Each number is 128 + 32 x the weight over its row's rms, rounded and kept within 0 to 255. Layers, rows and columns count from 0. Numbers have three digits each. The size before them is the row's rms in percent of the matrix's.

# up: layer 3 MLP up, 768x224, rms 0.116, rows 79-138, columns 0-111
# down: layer 3 MLP down (transposed), 768x224, rms 0.0594, rows 79-138, columns 0-111
up79 098:157170111116130097163203058083103117065124071110191192141125146108092167167121136174192130124161139190091131171180091079153120100142100116117123061123123075150134097119087187094173091098135137112115152146086108150088139166143146136085089194140086161170077173094143171129098115136125104118039072204159074138115154150151113172128091129158
down79 087:146103169118124129158131159105101157151027165093113107118136083126133132082086139107107120167105166129161121101112136154093174203130099152105124148118163114162131114148126139065149141122160083170134123153086122108115081123124129106155182132122109160163111123117144142098136130084085138151132152121085122160132138139153136112105127127161
up80 098:093116143097130116120118111106130108146142147117114124127145078111193133169175106095106107180106117104153151132105128111081163140157136140122178082103166158142122133137152118162148057133199120127183178088124142131089117174139167104162083106161112104117136124035164079162127145109165141128121110105142104105101100140163151060193147098114
down80 097:117115149109080109154092134147137110142165103136132130108131171125076119168186104150101085083146146113162112078129093128163082133143117127148168150127125122130166132165145131098189073069165108194109156029144089108085096130064077174142131105109134151132129190130102117136154088140173121137059115135131093108078165074089159139091110131123
up81 097:151140119101153116136160192157142111149130180105100150207132089196130120171090116179173148166144144074064126163124093098140088156128077105063149116073107132114131145158144126110160128130169144160074158182156126145133087164096147143140142107156117128068094120065087136126094131102126142118139122137121119127112144197169125131141128107172
down81 099:119124086137134148092090096107134123118111103148098157142133151135153127110182097136188167127095106141102115082124094136133164156067130066112134092096138112142141144203133116101123145109109142114133086130146130111134127105151069129149118106161176090171123141055113133047131112156152160122141144153171152158132141148114103041098152164181
up82 095:073163142117086094137127183151161139062136082101141119128143164110133121112112149099172102151140182145138184169082121122103140110163141164107161108077105148137046120210164111152089075177089131104110080094077139111157104126159130146147071150092160117151136125103103154135075110107152091103175155058167157194114194129151125184120117113135
down82 094:165131063120169206127143113120156127113123114142154181146109118176207158118072124146099072133130125094114102144140099126165147107131152155103145103120132137091085103115158138133129137172156160068213103152102102127177115114108121109139169122172120128096137131142139117126104195111087093175128068104085116107138088190149144127117113117149
up83 103:112173111100158179148133131123116127066102098129130117113167117198154109150113116176139167159155144079099081198113160102100083125148152088139139149154068151131096108138144148139157162201120128078083079191142103152138086156137094148172125137150087099105111138172076148154134119147124110114138163122124127161177054165157098084137131173165
down83 099:120120112151145143130114078176117088082135146125110169196113127115149129105115137152106133151143124094130199129084140129179156117186108168050140070069111183103113126149151142118173139094172125132147164111095124133105099102103059071157093125122126153119162178084118139158091171161084077096148099107147104060172104186115088095157137120143
up84 093:076117088151135136170172179091138122212174084141121097121179119133085144188172058149150136148119139149135108131140137133117087143157169111142110121175161143101139114122146077124085120095135113054125182151129134105095173134076115152122137087136165115117099113081121112050153113154133165118146137199109167198138169111161121099161144116068
down84 094:072098094184173145092123059097115184089146144113135141191175140156142097133166142128123175122167144192137136131065088056158183097149158104129077137157102093137089138159106187122095113087114109154102139089129095160107134158120161106106094065141119144173153065118147152142119081138091155132174105154110131105042096163144163122122129118140
up85 103:144127093111156083114138119185087153151145125069093139149150084112118163123144106151058120112142099082139199172193112113164147128156134148116200091135062108142097121170196082160122225099112136143114080097145115119120109135156148110161112155141115141113120084062145182127115113177155152091094136124169141168096116154093110096139166183124
down85 105:081106206151138151050197162081050136116114161098154126129133137170085095119097115115100187150097126130182088135198155106144108163050078149150121127174163117166141121128058110178172166114140109103159143138163118171085114124067156139122136092120095095152112158116148161138148075101144132166096108101121099074122068137092108114111092136145
up86 095:155105166123133174102065130115162114038148111158171131135139169122167124162093103139088176183150104132113138157113116106123121146171124150129128097097080165095071146188138081123112099164145087140106198109155080102171112043076147119145145107088122132164124148144124164125053063171114157068140076153129100141169113187140135152148121106142
down86 104:086112132184168090102122120053103124164126078101134055166113176168110162213133163128140135180128160138099122130139146123126095115192166110114123131153139117154155158149168111104133087051166106108130143163167140089100133135122200146181155133102101151069143141138142124185075173144136196073092090116096105156166145078174126077163179122096
up87 107:082149155134151177155105111144138132108141131067118085091180146116057125112090130107121076181078095156168081123137115147142085105168086193132156160118157136079143116161113109137167087112160119108142196112133125153137094128128113143164108169170152076119075147195079137165128144149154133139169202166138098139139127103090070189130104143178
down87 106:144143153174113060118138153160114133126135144089081095135171089132107109139127104071111160131153134101118122114068119215144110116114094087141079140164174129108101081133118183056093168101095129155073123104132159133095143116144132124127125124156167126105160133110041130154147107132192112121156120126177148150110170187153127115090096124117
up88 106:141121158138145152122175124160130086181125104115136114117135126160121173091146160117133124178132204174110186106102104102157111135095098182194175138085122125110053134108138121082095101149192119142065158163176112125122154156128155182128112179112108146140131103197085120078200074137159172094131111101177179137104158150074106144171103097166
down88 103:123143118121105102126133136119121116183136111165142153121119120114142194161102131158090133094134085144134096118126122168117140147124033106160144112188201120169091194125125077136144188138162107201116095175136162087085125133155137126132081124154172152087175105089091133160097120195156130112136186137151114113128123120174154152119166141087
up89 096:212053175136108173082140103098217162088133118156148076125147152107088093198111111085139156129145133117150136159138144052139158093090114116117171138113132099069169132158162151179124119133123067168106162148105170145094140125146103032102105126082086144124081198142103157108136096147148144182141153098138168112155073160093075104140166200127
down89 102:129168132125107093114148132136171092152170117144095121156102161074114112109115110145179170145130092131139123146175095061145073145090081135150152139157101074104135148105130128155158094106127153144091113169173101125154154124134195138089143101068149085137135202050141156122082173116145161136110098119100157125053132161130057173117125096097
up90 107:129130133146134097124129100125131193108114115062112177079114105108104172030134138112081118102139133160143156119142142099126120144103113153128121097067112063156150133163134108154127164101106157174120143087077124094089190110105112101116127109180196108121114098132097161104137150102150121107119094115155138161082061105103110122071137157164
down90 108:150085146146133180108090160140135122114123158149162154135167132126102183077141051078153162053098085147211108159140117086153125129122120122130120123121192123167138114107122129116111099156176172142096115109104145130159103097107109166123183146136105099032100138128142107099124129118122153140124133123086154129102158082124180182152104089135
up91 098:121129200127189157131113084121202095156123128143159087100120212095161139150073180148124097156054132176127122063125145155123128103166186127108131112118112101137088081173122076167127163090146108109170135082147100095074117151139121097180121107076158078170120078128116088142138076136134097117127125192113156135114078121178117082093179139122
down91 099:141121144113105128121094149081106140156109120146076104195072117154137151127118135101115121196120127146129107094097091160154132145112146162086113141171110121144119116066143162086099104088171022049147125138174144115104143157155121162202157145136111107055099119140150086132091166120125082069125148138140117122114155148144147144159121186153
up92 103:091080148130126114110080144099099135074118103095093121161132135114127206213147159156109156162118103108129190142095115142185141176152111065150202143084132165104091150180202133126160116188158165110129100185171102137121074121141125135117084141114130092132141156139030078160160102171113137058148150114084153097113123110132111158128144134122
down92 102:133069146138125118171140143092114088118118100146138109174128075136132084093145148136085107128085120112128128142117101170166102099152132028135219139137088116137162111135179071183144102131155180167139106158058154122076158120097083180103055125145075146126079146128131071142157157099149119131161113155135142122135128110120151135112145115151
up93 099:097113145135125091115133115129191110157124143137100065176105140101112178119166121116127098111121168106091147092048160063118119152088126152165140083129125101157085158145135119172120047144184147107091126127100125203096199142156080169145107055080125150211168119121146131137091079121146165103121137169122144132159165134126112179131136107113
down93 101:104133154148154120139127115163159080131166075140146205081154133186150116184079098164174149129157092165113176148098090161155082112064143062099155119080113132158132083160170103148164099121126126145200197096088121152152121083111084097068125114129202166101101153124122135123138127156086071102083119160117112173140136096095125106151065149126
up94 094:136159117152106154125129115199092117099138143068072139140078168098094107105152106198151136143089212095070115110101140131054094144114091150120130198113181083156153123100181139142121160152173155104142094069162129145168084087110172109145129080127126110134120076103131150066077114138133117128117101151174124165095102147137070101138150161064
down94 092:146178144101129157134073130121064106119104159150111070129096113102136110120151097161138075116122173135116126099140160130126126137076136115129134134129150180107138086125089155198082067173188215168129081146254113131162153058144086185152134134137168163170132122101168173128092076174091139154139117086090132146155207139111101127116136109061
up95 093:140141181112116099088113157042151146161153105107113096135120193088153134123182021171090100104178105135171143141054091085136172124087125146150100141141098101134066162148195123106202149138167132114122117114113105134078152172163176172115096134122146082129098196146117139103092118130135151058121136161109070136135168130141094123138081162120
down95 096:111145181127229123165159145123095097095168124150142219165158096098130088174168173126140156163149161140120153112128099138091148145083057136111111115142136134149144159119097139177141113119134189159102135071196159057093099098112119062096155073116073153142110191161093102153099124120098105077148139133149138061117100112155108105181106114133
up96 102:123102116163171081147067107142113177096162156128142127109188115095111122165087101126137178125138168112137094110161131109138105111142135095120167145105152137155161139158105088121115104123168165143219116135105073131174121152130157105181136137135175149158103101042099100142127136125179177103074111153088094166134082156187112162140113114099
down96 101:185110073064096181187139156119134216139169154119176118180105124107129064090130116092126085111137166145135126106146113122126135119095188086115096115169138106117191138060130079123126161138115074160116124098098083179134082085131114080151096159120135127100137104167155078157072079112108147091164165107139151152136129101105119183172153085126
up97 101:139117167161138132158089083107164105118077090121181140093101097103088165143107138179104144104159115104158142125164148183185172117100072097145137190076150113110151095087154113154133166058157092125171085112146152089131159175109178141136144123130143122087103136132132092126103161091144159065148114126119146109117170112144152099167134172187
down97 100:059133129089130126138146155115191124111148128119134091111135139101086101158129091095128106123161107154085113079126093127090130148106090184162155128179108082054085120131191104109139091202149076152111097127127138120178117077176059131134132111140157143124198134145131129142096136156168149133194161083158154129118077120117087188069122153141
up98 095:082129151108126148104151149111146106119118093161090132046129162127142132173108102099116136085173129122151145130165111143189101141108082083185234116168160108118099192128156098117155112096132152054082096131097156142098136109137095111127169141120131201106126122126155098162029178083152123148142133123076138140153091090073083143169112110168
down98 092:134091141133115138194128125169180143110101094127113130084125079078146144076113112049118148208123174095146138151083042134186154075155110128077132130147135152143135117177161117159106107129058071146161118151127110127179153150130172094114189167109102131166062128147104139136186123125093121086165129140129180163078130135118120134126131116149
up99 105:195154140108161158102120159135124106145103135148120113143160144133139133196183105081095151178091086128158123079075146091095147162136077089146190128115107121107123092178115173121162158165149173142156105133120178141092114128079164147137139127195133108079134131104137118108165139144114109127155139116129097112099156110156170165114111095145
down99 106:072166119079106129169113140095156129134109166224156161098130132197175109179096138135148176151171150144194093094131104138127148096113108109097148163125077106116151169133083105116123154163151115105126121136123127110058132109154087173080177117077190117133096136145114159140187126154097116087092073152151115134092155171151144122102147091127
up100 097:141146130116155169182148119143117109096169089175130093118111114116131106050173121140169111129158080116137193048118138158136095100123164139181178103158095133130139120153166157081069079156105104133046164098153157118151076102123150130170176143168146112078103090152164162072174155164136145086146159127159101113141191150103098130163180163122
down100 095:197137168069081137097136101053109112105134117109134121130185112102108137160141171105103164077128102122101134074183110108115131131095136139127132150124118180107119203154172085099148125098094098149106098146088133074198105120142101189146110177129122124137098133115123114173139129124149133146098176149151125082138123074171123146069088064148
up101 094:163147156142122158119131155067153130103182132133166124111136155188110116123116155191198122157200185111124131169163144152138155092082137168134116118170097138082137129095063176061067078137077130108173149128137169155082096084159071150118157117147107128142133104140166115091070089156135165093118139115107111201160195140103107100071160176198
down101 089:119090093155108079172157156173077085133117137132156207160159128166099071199098138105087112090153112131113119123139145104129144098132104127112122133142136096108125084131138142146091114139181119096166114059084125114129137178147138059131104094133121053103153123102162155103123091137097148122138098135144153096125151123131131147106085121114
up102 108:141152107092198162134172177112107154155132149135131113081123109100134215109104162107172085098113132177166105168157167118129091112163155156152135152145155138122141069157131066159090096039153108120080119129108159165117093106140089113163111160090136112177083126106189146138151116133164130123110162131104077112190096115099116137097130172152
down102 109:131137125108148133067143188141143129175145124166121140102149092096158149126122155069185131133114110087161180034125168127133102156114127147107070138091095125128101118173153092140152130136121113105137106125149140109191134055084100115112069080108121167081122192136133170172070124133169121134105155128076182125098115152065102143148091112153
up103 114:123160121136130158119170096128170155096076102119080114153076137155121169120085140127092121111161167173111106139163109167129095132117098134160157065152176066086113153160122158166144136191127101060095106131144154162116134070113207130116108101112146117134128132118132177145105146104134123128129114081061131103131173135147188064190176124090
down103 113:183088140142128143111132113171131153106170138132126099166144101123126117128140148120101060093139110178148142176100118114124162077097103178152098146080143133191142134136128148084089121112120106140140119084162127150136114080123124056123116138129070153143058154105162130121122177136135074154149074130172086114129145128147190066146172161130
up104 098:123082174084122117123095138160081134097120146135114027142144137144158185130149179105111161148166100076051112126105132139051103114139105140160114130105180101155077154167165129115166144135075108121120081108120120129150060138175110166129101099119118129130160152111153105145118109110159163187085114126137135132113113109104177092134144173177
down104 101:147123071159168117118133140128114071076120084065152112152168125095138168120147146134119158195207142082184174095097111106153115157132104164152105135115136096141121142087145146135108128077148115127151174176074104143148115103135161071107144124118152124105110142125164098114113153087114052146102161208144104117117161169139126116112136133183
up105 094:177117078117173117181137144074104132129109172096102140080110152166132078126169108135123151135098118121142103153142126107188126108162132176159137142102119147118113168093180083137147099137092115150184100149164172093155154119152089148183067140156165123091158143107078113173120133085139177129073193146169090170108142196147139088140131122165
down105 089:135103110185100148122067105106162191050094157108085163109125118084075146125133124142154142138080147126172129140156167166153160049097162140102109089135107121127218124081150191165082143141145154137117162164107079139206097106132126117101148105115083101137186166105109072113131138162123158091192102097178088143133125153118136139122115099126
up106 094:173111141147095128148122186112085128149192087163099120087111086123105133176197111076101113078105148100128108087114094154146133141133139117170119106096111147186108086193143158045172121154135141139152080179148055180113155132151140149168094125144163120164130106094148118100100104161113107095088107148176136107146194162173097166107166154097
down106 098:170124167112177127103182144128169172108172117139105121112080089140117126034098133131126134099111144096110101147111156093124145170055176158169124158103175073097143168156113111147213157137124160148117135117084172117122099075141156080187169170096050139154206111162065149092158080145135151186118141101155137148166108105098139083118138067138
up107 100:116089106139168155061146134152189128086117091162119137154196140096117151057137148153099144097107111116114160120155161183105136116184137107126125129178117108060078157135083157066119115120156152122180075153128123073102146155132126133168118092187148103201132072149167105148143133169148136116103121119141144124145118139160101165172153124183
down107 099:142151090079117153185046082147172183094095146166136137126200119129147137149103116144103155184140093113142173155093129077123142129153123111063104180111155068166153122067166117108100202099118112161094152128129125109123176132122119124199173153151103157097146157156121123126131085121165110120116052115181165154085123142170057100133167072175
up108 104:137127073121135105205082172086128124152084091143159148172118132137126205143146151110141088116089104152134083137111131106140149128106153154074091073146163146081152152173085157111125159106092097164119133121162111161066109165092112104116138091172137126094143133136094164071046141115067139102141099134147146150102126161119126168108096194100
down108 098:084106172090161130114178155083117169100118130098123158117147147153152132115143094143142102132158125159158120200181099110145097110137108156170106096100134129104129109108088083126100143155153123086122083135117165136085184178151168165120103122109152073213095104066131134135138097109103132143086143164166102105114150105092093129103112133128
up109 094:119119144123100145126154140146191133082037143078106142131091165139090083205146146120133168175157167153114123146098155152217113100159158145137058129136067103109107157104090130171164118127191077121091190098111152159149100107123079108132157133136139097122150049144148108139094097102145121084135146105134140113160160118036094073121068130164
down109 099:131140137148081101118146091107131167065190105168186158141092127190135124140090147135043180152128128184044094145065113111095113127167174126135106134187155126086174091096138145203129126106133123180122165161116096161092141154131134097131142148130187145114155152142123088092141101089075143164101131147072095180102139174154138159097156074045
up110 101:123119058094149173164184121134178125106145118106079139110156127112120176138087103072118103104132121123089116145116146120136138137095127130121179152136167113088169088125102095116130208178117141114153094091099076088134122148137148068136179111098121100066141164085108156110151093115154142126080115161119121167151161113137036146118103104113
down110 105:143132085138159128183162081132133144106169115105090116185155149124130161100172075098120065140126123104114118107106167114136149112137108117123125183103070187159097118171133169138105114139129212117146159176154124124117126175116140158173070121148135118224128052157111129102152120141129172102072161117134122101070144114148124117152111168225
up111 095:189156107129107129095148128151130112083117082152104146127092141172088131109082093111160101132155151103128137132107112122132124134122155084158121185134119137180073140095131135119146128131114174112109187202095135162137102084151171119127130109102146162101138113101138119081175132083093166148085161182109166189127114102067099174167114173178
down111 097:074116134092058127126143149158076145173127158119103119147169124173130093159103176113091132150140177140052101156152167109165145123136148158098082100132108096071139051151140145168121093171120149114153091077135128126121100163128176148155103147140113115132171130140113051110123087158125133159116126103071157160094178107211117147116108143079
up112 105:109069089142149174106116173141135124166079141103078128090201098124125114114164118140150154111149180068113169112116031154173118133081141176116130170129133131202124122130145119130155104116162104161110099153122125138166131157116093141078152134200168150130178136116196136157092089113078111156168160114182157133163096128191118122139098146125
down112 105:191030082139179106193077138097129084160130111139183107154092140173082124097149094144134133145080141121168211141185153112123102157113114181181149096165108165124085110139115109065122045142169185107084101186163150145134191134102142096121104081170121131154144163139151157080173126088162136151099144087142145101113062125151134139103156104085
up113 110:120189129130073161155101157132142131142096135160071085133148178162082147117114073093169079140128183122154138135196088189144136154117101064116153101123145102127187096135102128100110122087126153129102099117116149155148092090107151088163221120124105166110129104117139097070125127117146126049085192168111110162094150087163110200193103171146
down113 102:156165088119091093152116128119082064163123141132114087088140166115135114190073098152146177158107186150135134111158090206167128153148149087113095107043043130193091152107115108093099166162150178158111137177130131138101160100105138102081103122108135098138078182085132108138123139147156080137103121098166159158079121097103099158059109159128
up114 101:165076127090091093121141128114232208129114125127173128110101184168187102143133119116142112147075149117152126084105140117065154167126144088161126094137132118089133160130110145174168151205146145150159115121148143175166073138148128101141152175137128102120175201154136171099114131148066148164137110157144088134136090082078126171136044126188
down114 102:158111160172061156127160133119102139140145137080164115092132137140148152097082111174147143152110149120112114148138106154172108106145155127135159118168133125163141135159151162114076134137138091110107173093095158107122159139080115083095119107161155178075111089099101159117146158139198150167109086090129160121054114190096057152201149091117
up115 106:108101206132158133061132053112173121179130164091145188171138122126116129160127110097140144144095131163140116078152119152142134105194077140129161168092182159128105117142148129143139175123100126096157152146094139165121073150103124114156141146148098088116140116110104102108082152125052169102131095131133105189162171131186110145115109099152
down115 100:168147134123104148105116088134093175107071113095194133131110110089051055122139091188170107151156175164133081164120077157096152150125074060079129137155059169094127158125150114119110169132144149141103158136128104143131077072165113130087153117126186153097131169154117162153152143148097091159089113152074183132142146160113166055123128170172
up116 101:115071097085096130179171097108163181083136130041159095185114132124101080130145165174061175118152089102129105155203126159163139119158161103110154174165160149132151152117173156092160107128086102098124119161121155150093126155122137078137088106161167156101117101099113139131090127108085144119154162085118177111139178086139050117135151145144
down116 100:109162054138171141138141146113133061111101123177120132109110144137102160124134082081137119131132163088161106125101107134071116107131140146113101177166154159103054148197119051144131060150061112199121192103163131165139160146174122104131133108181135102117120073118138124115128108177198142155112061112106166096100160156140178116154149156100
up117 109:113165130226100112158154065069117135155113154117124137126156065069106124138149152156164079152131168107093141105154131134137124162186047106152079100118129096056076135172165114106173165179145109115158111178116104123142138179122099151095206151134113109085102100136140132116138146119139059148095141142126098110120145128160147138157122089138
down117 102:142121170152141107120125098157140149094115116076103115085081151086119094123126113139146165096066112109165127139087143156154132155072182061107115119102130114131130184187090177136110148193123156123112121098179144122116183098140150134160152098073138101040127134110114172098049124092103057167173151116119163053152118126125157157136110188137
up118 095:136140101167156140063146161150111143086144140143080099119062096145093123131164098074176101155133091127135116111125131126138094148100126131147147072137156124089124056154105170138112084114094090098145161120096124113185111159206141178160169102220129142086112149095117127088113113106195127109123130074097148104135140153170123100150107145155
down118 095:104039140100121059107087071123118104229134079139078121152060109086145092118130080126108149154091098109088145117123121079147185143090116162132124155158099171132130179175109161107127131141073119089122094166181151166143172202093138121175097113134136155133074164135134149146154102201168142148132099087091163141196172173107112160104161128110
up119 099:152112111158036195143128132058125150107135165140128201225142111100080141101131163143119056114126083121147071139150145088138107158106142173144150146115101155088092104139156117128164117170146105159158135126127144152103085075047148126023099113096126096124105138124102125123131164159150177080137111171124081157176136109093096110151103118109
down119 100:129150121105080179146111088116073161166122161179148132157178132140180121140129113097135119168077160139146125170224142097130089111093108120105128122128170152133133114121137071093149067112077088118138149125102120122113210162072150108146170097108141166132158127116117185129105146138138116138116156117095104168131150154132222165176134156123
up120 107:131117159110131128091144149163137192127171132141120088128136181134110159183151123116164136119129084114106124139161160138080129122091112182114169149142162127169128145051132053122126092152150169145160161090101089160115096114081113079158139106148122084145130132093180134156134146113123161102137116128131089109125101152153118116130096136118
down120 106:139135069056166130155161116156162155126143228154145132106090074141125169087075122128105098114097151071110150129093147098146103142139129132100155143107103196198160149071145114152106190088157129191130137044141115092142165077118137125104154169083132114158123114154039115122140106120113141105107051116175079102135151096174147155135155149061
up121 099:193139109107160137117186153152145073129130128165138116126066181136159159175123102198160122118100131124143084152169177169118172160120147139159162174111142103151118114111115145104119111131096150133144178144123119159165131035170072156134121123093083163112092081136076142101159140146149125170186091135203057097142096232135065084104084183098
down121 095:144148149155157140124139092123108100111104060190155090116138100112161183100136118094070143113113109152175129118114126090137182103138142102137098121153141102066138122165135084157166162131074077140160082125159184157150061172167179080163136081121106135098159158139186134151146125160103098049106119113076187063099138074139084161080104128104
up122 096:134172094153095201120190084095125129142102132128173156126150153126040169169128140107120128122148155125155097077127138109091109102085152167132139137155082114141150090053133136112170145102167190159129085091101141105098140158078134098171183136145097051175104130147112105146156168090179104133064184103132143130119161097128124148164135148130
down122 095:095119086058098097141096164106156107134126159115109124139116172100147119103142166138144126133109159150146113200170152193148109123121155144103102105132067129142068154159144138110153147151105122114171124122119141139099110077103065184072156125103173139156136121148165099087114155103136148116150065085099113085102113130076054145143101074150
up123 109:089060053076082099077135134105074138117131114113165132122119131106126168161098142088193135150087038104152102163133098118089153155086090112152126177115121107161128099158194146116173169144114066141148106135174068089127087135176107144106129160187142118068147125136103152139136072132044140080096138138132173138118120169105116169135128178130
down123 102:171150105135147157158136097130169123142123148155113094148167144081175167124106192083133114044141152185150199115095128101050123145094086095139087136192151139143159133098154145175142098185172145118117115121138161149149136137117205099165140099083115114065198104161146157087101181175057179115128121139110122101115170128172132152134137113149
up124 101:106159124081186153147116161115131069140080147177069105121166100073110121130139153212103128187136091141077145106166048121153139118138145193173097115100098074108215106149199194119167114123135125130101146160074108089169163161182109112127165141147063125142142112077087121106133147101197162127150137125093178123146093155081102136130134160082
down124 102:094116087084081145121062113090159191130078163121098187210105123130178116165163082160154129151104092127101141142165110114148168160028123139152131109091142133175118100061138097133095135137202078146122196096134105110148110114095097110095129145135123160156171108178115091082094138120094082138172103159095181124086153120100106074164141106104
up125 105:127087134066098151157129156096130095140088115128123086162153133120144189149165104090097148119097105105088191086140105185123136109101125130107100158131117146152093135139207096099203144129125128131175113097131134153185106108178163132125163160071106119146084112090100135165098146192124148128099186156192217100185120080143186131188140214099
down125 096:168125080102108113143100204162126157108162178106124117099204105092108121170141168100202158144190127118117143150169117077126127123068065093087137103170201127203155162080158143131148093134171156112092105082110096085102115100170136184156132145151177104155132099082086147094097094150137122151084115127132119159080114054150103139143110103147
up126 095:080171139133140151124103158068091155116111155133139119102111040101119119073128178152168108120127132111096108112146188154135171128184169101060157158130155167136145187127083137152126106183133129160138140112144141148191130116174058153144168048069107110132116122155095059136140164114143154158085147094085135115129139139128087175120112158172
down126 094:102129153131079170175116113096088171029177206161115112093106170154131116178126165145146121118182105138147113140144153163134079177122132111081139070129128076145085133114091114138131157116163107145111213101139118170174126113113208087165145157090148102154133092107131076151092148159130152118134157130112117189118144136148142107191135157087
up127 091:150115119100176077209098150194146131088095106088113138085140117123096090087126111111160135124122139095100133163093153147126138140194120126092138101190162160141065139183094108127140106166135147178223142148142119125133108106152131132134168115080126177134123177119181099138121105020140109114126109108104141163141190075133117103179161158164
down127 098:145096148147118121116157140092132170113185099143144094167055082159149152114150108108145171141125126097134111097101098139056096096135084113115114142086185121138102092098147111126107135109119076113111138109178122076178162147071125177127153097146146138130083133086107070181107124107189144101082167106125122092130099166177138079062205093125
up128 099:159083115135150144165085106087096153160108182104169174119131171122124116158136171128123168136061116143089069078118125115145160122177158178192147103183153098074114126077097129088128145191112089171105152074129168113103105160049078131114102122123071087119106122164145154167114086125144129125087105106161048150146068127175091092132167058152
down128 099:134104143125142149147116124100127132183095143163130082130092169103183102112116135156086063133145125088176163117129100129149080109139121128095164174178186105134107066115101092129130109167111130164175131185113073069116099131155187167166163125117090188135183127174093078114139108152079077184110120156103163186135147113173108155123152173137
up129 092:118135148124121071101101161116102125119141184211143121189160213126091188212151172136124117112116180141119148100142113145063114134132176120179122119155180121151115141089194038125099104153129114136139064181137139103111136127142164101096162112157144129123206120162075090112143087112130160088161172130179131149133107093117154168139120135101
down129 095:100140144092169084162181065115157135127147135174137097093077134167095096068106145127162150172141080128159131172110160125175144126177128105092140100177112149121126035114077141127120154089085133180137206104110155154120159157145119135045125147102113105137100115119142131187045154105110082111075157138114093140164113140103165071065079150117
up130 093:146110081153114140136119141142138158105115143147137100109132127147183203134116128163186125136084124133078096148219144118059149098066152159143162143134115116180194112183085088170129105153124139068115120135100076138140096085173161177142098089136105098049123127135114065107107108105132149116123168077140116125089125103140144105107123144085
down130 097:159093096122106194124139205146128102109160098131152164094108145110174107155114106120116125105113089139160186170087177129141146156105120082133159095121140076081089100154162102100126116110068153177181157119186130068123192144148142081099111127109176075132120155087107124155118128138109092177166106090079107083135110172094060150126150089173
up131 101:095158170158152116158098086127109086181143113118135109041140109165193106108111143011088182157107197092107100124189106122109102096156112131128113101119137161142131120098117111133093174131097146117143186130091129088136182074141129143178139095117106165157125058127117125131152113097107112077153088139172086144102197153138113146167142080151
down131 096:109129084155161112108127102181179135179113121101150150111140166139126116108161183169196094148131206171103093110067192144124121097148144146098117151129151112073124160128128113094151155161149138184135095124159167093102069165140165131092114093121116104101124142135121091101111226076123126153143135122124185115142077102105123090137098084137
up132 107:173141160135130180088142145147130071116105161139148117116158179159180163087081126159142108113109131048162146144119186131157125116178142149110117095108133139114158130106083161110107148093135149153115121092115126126125117152118115109190184143097175120138077124204144145186049136063175131106129082090056116188136179125178137094129182128151
down132 098:119091130116187128123121086099124119066164127093117128124110126110098063063135092165114142119089071129156099143064113200131170166118135130097144136191160137080119112122171166169119095137116087093155104162106156116101088117177164169089155188109143134096098147133057143138087104180138146131161104157157162127164159122074143125053135172141
up133 100:083147125116112157090107128124124127094169159136168175114106134104147105105151149203149140120164125040168126102131085162079107098124187143087135172089126142120069153156132173133161103168146127124118119110150101098172143108127117159134166139116148073183077176150100122087151189130082072106184136127182074124108163206123138138114140108130
down133 099:119132132182114081149102117128093152061088084100124077162151130119121122102121119094072121153078147167080134152176149066165099138087167113166159180144148153130125111123160166148135082127076062130156141129146120139131173170169150095178136103119165107171178060148099099125112113180178083145165103071131113089079134120138102151103069136180
up134 117:110109090186125081138109121119135100102131151141093222101116160140144095135089087180120114080071176129123109160110138152124114153154124047089205129154175168134104102146128177159127122136163116101151124108152164166085075144183090128112138144130135081124089071156088168120077130083098138109125101117147090094088196136185189158085104186068
down134 121:147141095187154148138105115139108174111157141138132143132083143181132126160060065106142122146141112149145090128124117185124157121124107146152164139155167194152076109225118130136127124131083137101132126136139145124116104119159146163095135192176133092081111110167094095145098081115087145188159139163105113126102187083163176187101083085159
up135 098:111149182191121140129099141096137167101165137144101159168122120092087134161120155166092097185118123154118159146140083144116077115130125170124175111134125135163152119100184086074096061134136136154072124103099130155084155090140168123079116076150100123103118104096156173093161135074123142129110030127141126109132159126099144140243122116100
down135 097:150104133133133119126141165090127107111126119100156162101125074121165152134127220095097148066146098135081109156085141156160167149135130156118137160123148100135141126124122090221203080098131114124154219073176138110124122146122125078189196106105104039148099119143082130184093171134137141143104117067156107098143162104169172114156185195126
up136 092:108102138121117097144100074120147108107148097109179163052143074133103134150174113117130145100118171162131051096107160121087114148107144150123173164092147147136141097107124161110171171147186192125111142075093109154129079154095119106085149134126121088102155062157205127113104148177135150155110104100086138128144168175114061142073124170135
down136 095:153131143079141146138128119158067137118164128160084130110176126201137078107125168125148136157162082157191057104108095104173151105148145124139145073125144097132138092118046101110131182117134112105190112105139118086152119119117119136061162108105137133134138145114075110134166148118166118171097146130134092090124101109136078070170115135147
up137 093:103074080105058154120155117158105160112127176111163168097146128138100137159096066098167101160113143108124111172151185148137117129101183147140122130123139151130144121139081124100186086134149112124123115089126110122140143122113136142178131124160167101191172137130147109104092160072153070114144030131092180081105133138065132146148111127111
down137 096:129134118130089097140107118155104085198130130122125115080071144162077181141124162092086126140137145191114135108138112134147071143100085128129088103126149112115170125131150197118079165134109085123171119113144148113187149175103179101077167125117109140085135083111166144150156125145184143138115142133137068115124059129200175138121109134118
up138 092:157120159090191111101117150109087140088119138134132165172134155142106151122179130091089185097063100112118149184120086147113107132117162153096175159155117126103154152123104137152084114171125110131154085144166132070129106104168154149133156122106132117183139089141067113134091162159134169131119104095177139148101085149129171114123137109121
down138 095:144136146113118109124157173106170107178081109120173115139160117176094146168151151134092089180128159165109135095215117115147118187105118163088127134094147107061134168134105146166050196166115170093129064203130098090078139187144112108100122076091101088142142140124152169082135147123176127081124172136131099127136122134085139126147169226076